Part of a small language model's weights.
Architecture: LayerNorm before each block, rotary positions, no biases in attention or MLP, untied embeddings, capped logits.
Training: a variant of SOAP for these matrices, 989M tokens, 3774 steps.
Each number is 500 + 50 x the weight over the matrix's rms, rounded and kept within 0 to 999. Layers, rows and columns count from 0. Numbers have three digits each.

# layer 6 MLP down (transposed), 832x320, rms 0.152, rows 47-73, columns 80-159
433551420567526552510458568472554531511473517559539422496457453512440543476496460552489479470472554497451638476467490597481484490458469519466480511501567511467526541424577613476530445556468377489507469439401443514506440507496471440551558446
510464470494512534517573579491565439546502383508535520573450564499494577483420589582487512548525469471490482448458420481553463557568539487491595506444456533454561622502523468570402490439477511490520504482467547546504476557421424522428531388
478572516477544501521452510548462479541496506595531526401510455439466455531496472493429495516492545528511487553473503478482478506531501492481505408553418599519526501549477456353544475506436493477490492552560565480509486594503412547433454568
569474422596426538405499534524412439622415482520492478509520564486454537406507507495557497532571545545492537501463467479405510521515545451519586448524516507547453473498530452472435500553524490602504498437511439518449598533500478415493677516
537537567515446517476416506554481557507445483482416541502573435531478406473623488522494579432433498496526515466488401532475527458504485497489490534502464453518469506583540569471524484517451425520496495493449570472565470588503478458531424550
483476508560546446526497424536545541498495563488467526515492425426411558457536384515419495418473547519498467580496449353549485467497452515488604503437428529537467527451443481476596508616494558442510542486484466499476464503405608436433469481
611487580631470485510513397493492557458457487495484441492422510575479514586569520495432463495513432465459495541448514470465554500420468546573545565506466537413559565551427454485536604451518451443500480488369455549502549474525416467545396485
362592392481519490523568489548431483476604525505519490450454545546418513524577525520449559486565451527533628454508489445470460472450517531454488469443531564472543507442510536471362571524508456412505564490445413440551605436450574618516458475
456499519444498489534494461435474549632461536450450429537505533477586449487486473543442555561490512473481508506561498526474560443508504429459500497531515530445475557530484596564502574646447390530520481498528526550445556515592593440549475538
505566512531528519552528592455366494467445516526479584493449490553595454489544464423580340504484511569478522470414379470504529485427526460548477532478479499508450402575534578461394540417533513475448540496482511581494381472473617505523440474
512450446536528532459486526512529469567434554556439471526548559528550517509569449531480508501499488437496557548584491432446469515520478517474512583464520482554497468576489493482482438562535439509415488448489470508574420505417447545502556539
482422565471524532465586566398559527524415500589572552621503487584549536401501550563531558527417543498433459523430494541479521473416447543466483440578589493612496518473510406531541452505468489449537478477493546493528579443578548443553510550
481539445478452462488498436447465505519497524507499537495460529602617518563452481498485555476512523580540548433484515447509429583523545488518481485477507493517568403550508553518469522453461497561482464493528448438476537486517517484561451515
516467568485470486496539498539503493534456529530486496476535511534512472444569498400447420549452508526547509531553440517446443521511517558524475596537486473475505511496436324524485468530488465439485478551466449465565515485561558566536504503
535550478541447494405500546504533439417416482534444514423439493426534422523534531495443474393414478567461575511541546523466542581473543481511517551536459501537469494526422465512489470562464555450442440414509412470495560549479470561454438483
546515470394594464494473475558486503454438536524515468529561482492516454518500563456492466440460444409521545533608515442475453612494574511559491497468542459525512500528568432510443464466429476512528471484456444508488554504436496473511436535
528654489440515390565512481547473529558350544455537493516548489434496510470578586514335600458516472475522383497383451497429455536466572600487543494504517477492453539558494544456559514548547428538414535490487582541450509559615424515570511502
511381544512471526530507625593454507483472479599443442441600514557500505536394519457387490484485434504479456521488458501469535483525492479568603480543487481522460479461468487430523477451538484511456526556493474539568544394527523445449476495
585452404511498478472449531458428525501465579458387508447469491518517483512502481478485375508545470414515546542420554512529483515479509528511453521529492595560523500428460495379503449485459422432575557491540529489518475504509552452551518512
496517452559465553538467471478478504523499448544397496518496544466502488526530563479479569575417493491529531394449616507486518576531518550481420506481560450482530529541420433514514425458485386419618450426504429535446528508474509483526491512
584486476499508554511544516611556487479565519514557553597425460564483595491524448463502424546574515552469506492544539554570578499519577490434461494578450578489413520534584414478452384537502520526588531519536487523485502469591472430458496462
462455492496512478575501498573503494484430599517466391530440548517492467434496408604515478490404562521481560515410413490524501463541518512497533494503390445531485499427499458470492545515410530501448505514516469498478487411522545598465414553
549515565483473514498505451522566464553484593508510493546495548593433504443551538534516585469432459563525448465516440569471595522469544536511483469416454440495380545530528485519514565524499434534593470415639435447461463471442488491525472475
486462492544487485534553511566490563587496492479575468515573534630543524500474494501508475481551386437516400547608486588547519426552459520485424559590541463484531495590501497488445529510519477541504560528494509414567438455434435522465453555
457578498441426478536389513472529507496506521499542536445402545465479485527608517573554445472504515502505600435542487516506527496390441515480481504506520500459487486452474565528520473485571439537464536446505469483484496486475482550519556459
501451618456511453477387385486421512595581447476528496621497472421490523523475398437539501488501446481474481454562490517502487548517516413456527537450457471477461484468499507410460490465480460402439506492550430421512540496487480438520496521
473520445441515438495511443467485531610542498498499534465471473530451424554476466499599525482540560479592424477447540485510523490396443533539504555482510433488605462486542604513548543533517568525479509492462456460569602550476545505429521512
# layer 6 MLP gate, 832x320, rms 0.155, rows 48-74, columns 80-159
487494448490519493413516485440464517502557479450555495510533589484580509464453496534503508518530405372519478481531511527444514503522490531548536576501517486541531450514506405578471578442479553597487498574438497420420596515473450550468481557
494559510464415518433418586567490473482517535458481466589437474513576451441437449463555510430548452570483543500489544531499549451479530519594460567484525443425560475454464460472452545598476456491509495470504522410535516516459514512512490473
505501495520401482500435515561460513607500582496586488496436415558468462537517516444550520454503515499492520539579473438520502445501551528436525491498462497529513476430527514559519463530428393523542490545527501608437502498477480439496567533
549500463516454540422486479427386494515411490511448506477517509495510462534464453535444460500490488590532415495560540476443450398457459481536471497509501548452577437424500520419461506486410548463554578512517527470484412541528500497493495492
487502530451449566480434417498433408533486520505459555520427572506590530456476506531491428451473506421511449553471504508584444577453452492480582566502513478528443529489574483465482494471556482581550500402534443554485448577552483565578491626
525504457509592550494564490505409539519511535530413507522544408471495565497515525484431490549518418640420477512371524492515478540470530519582417532521498481532601484372514392443602553497629491546498499552449533531554396479472538435477517578
512422474495579429434450487400584676476501527502493495518508548457604496460464473580558470469489451546573521471555432496522481511393531523539563527571501468574503440555424447523524409602472582584625541526546490530551526491471534531561412454
546563549509542552521551524546537414579467556485482467479526480466527477492516489585529497531461545491493489493444516513520531591461529482530501455590451377495517544517483547475581625493515479472481418421527555577506476510443565599467459569
506440523563469471494469495506547512556431525515516449494499472567620494519503519497474548505586455521410522512419525471552503468409499534466434435473429396520464479507498501559514415556450445582469454412507438505546461447567553429427556481
428480565517448485549496508519466529507538460469505420415437529515499488449436393513458494399572464481337465483446433460460503567420506599481509484471469550550494471504495516498515476436511516528530431501505544519517536528531550498418471498
570468546517452478578537542531496454482509469549556496448444487420545510540520567525429587464549529543554588401390480492415453560575533436615462477596494449403502537443618486443458455454441472526525582468530448422530524417528525456446548533
473443603502433556492480434477484562481565464495530487488575471493507489489470489536500580558531439486548551520548508531470500518500445499553488429514511476496530505433507454453464480471433577540523502481517485425469380513597526502488535545
441513496464574501539535528584473426452440461535494535516512583512510452556528490530580552508549477574651540482375436468477494502481459498536444535492515426483453437560578627430593551505528467435514482503534410449369591580528502430494446513
528587560426517578452557501506508462401531522475616425553550481440563467483523513556489509449573496474533454421459526561532411499501547532526524553609527589568470484464463572489591555575422408516462561484452532463578601468488437606455460492
526541417545465543502491529565624522521467434510476482524546426548542411513530504488542464552576518563548492515520520521460464504509492493524530488451508452525606444522501544531467531373457460351529497492499511484482479448517542483497549541
537431399455548548474483522460526483440500481485528508502654539493457501530518490543491515454399444536575466613530526454433532430397556505524531525541390538535535489532585527510586528505469570552460430547520456416541495460549555443614530535
513428550461462478578517522500490534437430554541414471448544512477515457483490489536529439431450575511471423583508541508470435448438516537545461502493572449382493441495489459592467496531497610532469493495586460513444514451461632509462504462
497460494522528508538455544469506423553639541523454517453497390529534471592489464602480556472517527494508413592465530440466456477370609522467501503527549464579444472379427587373584551465593539515539492451592550489485514458475489463483460493
477474473537509616462476510464502439486467449574436490471458493513541536647558491596501539536519504560494553487492539513417514657468514435486492491467524471538552508570495509494409465443516508379507500416450536495478462451511496437497493498
537586522523465498504573513534438447485521466578438503496556471378559420478445477514462460509507491452487505525518424439521499531622545574472542399513509459555517525512517490510382599567418511462506466493590485525456478583516587443569449539
594533468480406482517531493534467473499490543433520560476531467468464486412493512448474550559514498516490484491552477474465446533379441575561524500506473468522451457488473507435522595477451517451583476566564501554613456420518536501584553493
554519542481598517362554530478478521466464551501533392493534488453495521473387464440459543390554550550494463475460541450450558498454440528494508495519542486584447461527515488530521499555451504552469521534526530380543555471572507526613604548
507493522573508532578598463507455462421516458506463501537480488546503554530463514489454534524459625460469421388463466488505531522481622526499539404459562525436498473526439446475456480509530519538571448479490446586472450449565567383516465507
525473561443529512529478440472494511449551507466511582477422486529577509423432489428586568512507440465596404491503465404463469481503427459527459517516503551526508507533446489480514502453622468456517468482467523464463482388481573455543463539
554503496538461594583447606477458470463508473483505492454577493477496473558527492547626492460520528475478552505548526464348568474485556517631504453439507456424505564377482491477544529535535580456482523542435428506529459465446436473565621447
524541465455527543511332495493458457569590384532458553560422501520557396500575513446497556366496585400568534442525552545487511492458358521510531497498506455425470489537434519403555468462428521531432506533557582482504512541462585522440460474
468364507523552503508518566501524621443503521512553551535572487530520414498442518581532524438516514551508413611547512517502514495435483529394476425535527500539554578532472493547563573431630623536527517493330522445486464451451441581560526550
# layer 6 MLP up, 832x320, rms 0.164, rows 48-74, columns 80-159
529500533556553463574430492445601452523477502604429481435467513463483604507464501500475478540509509474500460439464510445623452459504466526478499504536511535480480588533513553531479521474514489562582544465479550577463480497503445486438577353
504455537444574518493533471455497531522542419536502605472624494527438494517524693363516552511469495564569520509551486559424433443445481459517471494432427541505495497555525518469455512504480471572421496507458496524525573508513503498466500566
500378543448484362483643489443515497437548477481581448436536508506522503439460510450505601433507563381494529553559407558498496471563526608557464449430585525490471609509510493514580508450592495549472439554477475447513527475508558431471570543
516499480441421489450476532546465530478412554559534424530494523544488441461556549602386436527535509524644537519510608458559549573542592524451447400425478463500606505495524430584503420445496548513524534462464392528395542504467504538514516533
610473530531525506456443625506580470507573463463519578488485385556472519403478448468529595489446395459468514473460427402537454508577526595423526467581518419490441517526553518490492484541524582563519527490606467633581575436428475589430500481
547398536516451570479577466531534489519496554481505458462417590577471481518493531521439442475508586507491422480438511471541502508467536527596583492542592555364627514408549540526490513426388442479449445487470519430477510610527496557499495553
432590490488446533402558445628418459451512481531524524400481454372425589523495507459469560537504521545573519543373492402430625471542467437410421460508530534443496524489454578476540541491578478488406527442452505432497501408491481462507648472
448494391489487567458541446510504493405550480548446474472501448567571530521532494471505487508491440589477524507477626527448468579438511656542433555504483444483607578650548554496445445455415435558528507495456505382484537489437454467563594455
526559519491555543526567530542551482402437461477508598541501497537534539527431519458525486553528418499509545465495554449467521455437489495539496431570415577547465460440579478502454498497460524527499407532468479540568512499515561524376556548
495594503491379508508497502568477428477507517529484571473536591485428547433435528549533537390407491521504468395444482514489438471473544528581475516542397523418464437563451502572451511536433434585540486492531540525467507464515492425499513532
442391374515532444516521517500400478555544485477483487499485464500426503544534508524501423589486504500423478487347469492562499506435435431500516522587516647491411509555441546401539496442537520527449521515477486487453532397592515502522554456
500424514504557535503506543434555514546419528534478450556566513522499514512489521565497528577424485488474531550469521488581430549468522532554458437568518568488492509468568451460538507478593600531592452513457591576473418496515509508469473532
547556627465455502469424473462563548443510504569437529486512500561515473485547488434472412480505508477446460477498565501437444461469441442557467469454531516408440469475470388558461437440473503525545480500392586466469466498475479575516532493
501446608439539480458488547506522376500486453470515523508539505542563531536535458570497605442575478407507576567518502574562508476537488544471548485589499594533510469473469559527557517479514486453459507508527509548452527429489384468521529534
571396504437467501496435501563545346509483459607548533573486515552460534521562564418481560522551491549457498492419364485559527483549511498455483510452478516508565472539457549502439528501526520503546532466508518407437422546546491525510432553
505536514475498499496587526549518476499516530555579473501618528497449514533525480515516501527463546427535472504430460449449501421489525543446553550560583504575504603578473434665487565514560546512520505453525475405433550530567457476480466470
534571513427500552512406463419547503594500497582516466423462437481507448521540551469473456527424494594439565487468454450554471467528425594383453507490480420433541453505528553479437502507527525571454494498537531510573509378508481430550452497
519468361560543477569480477512506556488499532535560514508503518475516508521589564524476502422624518440504436502555470527426449487484398545516445499471418450554499500588572452434518481546533475479483545435521449389471507508561482559536520459
522598473439431500577434481527412521603501468460438558478464441487576485463503512484430493490423582487508511481598538503455526555441536539460453466492502589509523552525531437581494462426565449491538515463482445597462534391460500494534576508
447486499476448552502596465456530521443499507536567466504495518458549497513424456390437577498499464575522527400533587430514497536457583520443492484548445537544485508486549456529454495522489425432564547479483490439451471495578540553528477448
443554527482573458572512502545515518560519568525536450475561576496455488532494492475504496540499488548428434466510495480553538470462551492452508469543527568574485515488452488496499469390557526415524516471459387434546549542470469577465524465
465514512563476495551477541545509575476456472479513482493473487507416484590518499553468478604372476493540583451453481553448433511536473480587517472508486477516494598505504472473508590501345553452558428579445550598556414515546487501403529458
491509388473463570483488448459527453642471508463596521500537522471473494446570463445479492494440539591554464548569429439519553580471590572430534522518499437555483416540409446492475526508619509471495499477526512451542471548419470489568490466
371459467549488554597476537528564483550620592482512467486649551497421437520445411499487474418475540458512492549475489471509522578609506521410449503526509414584527540506549442481522424498556598522476488442458547521573438534473525561442503523
439504526504488439397454522445502493506530456495483498530520439447428461532537549456588546415438441459586521603567593469526482470585464559462475498594432540418452425497388596526457561478533488498494520499515579580475512482569578431516485465
455434557488512440618491544457581583541521453538487471423493512544525377484482522491453533441467482532573449435509514485522571530526492438482438450518639540564492562503513512581459522522521422563402446504456484512532519619488537474452566450
512544479531474487584518485402513471438446453537551401445550547514374502481539508521497486545577454479498388521483554505487492522491572398466504458451447528484395472403515454505506458480499422499555471563559489495571493509514511499511487493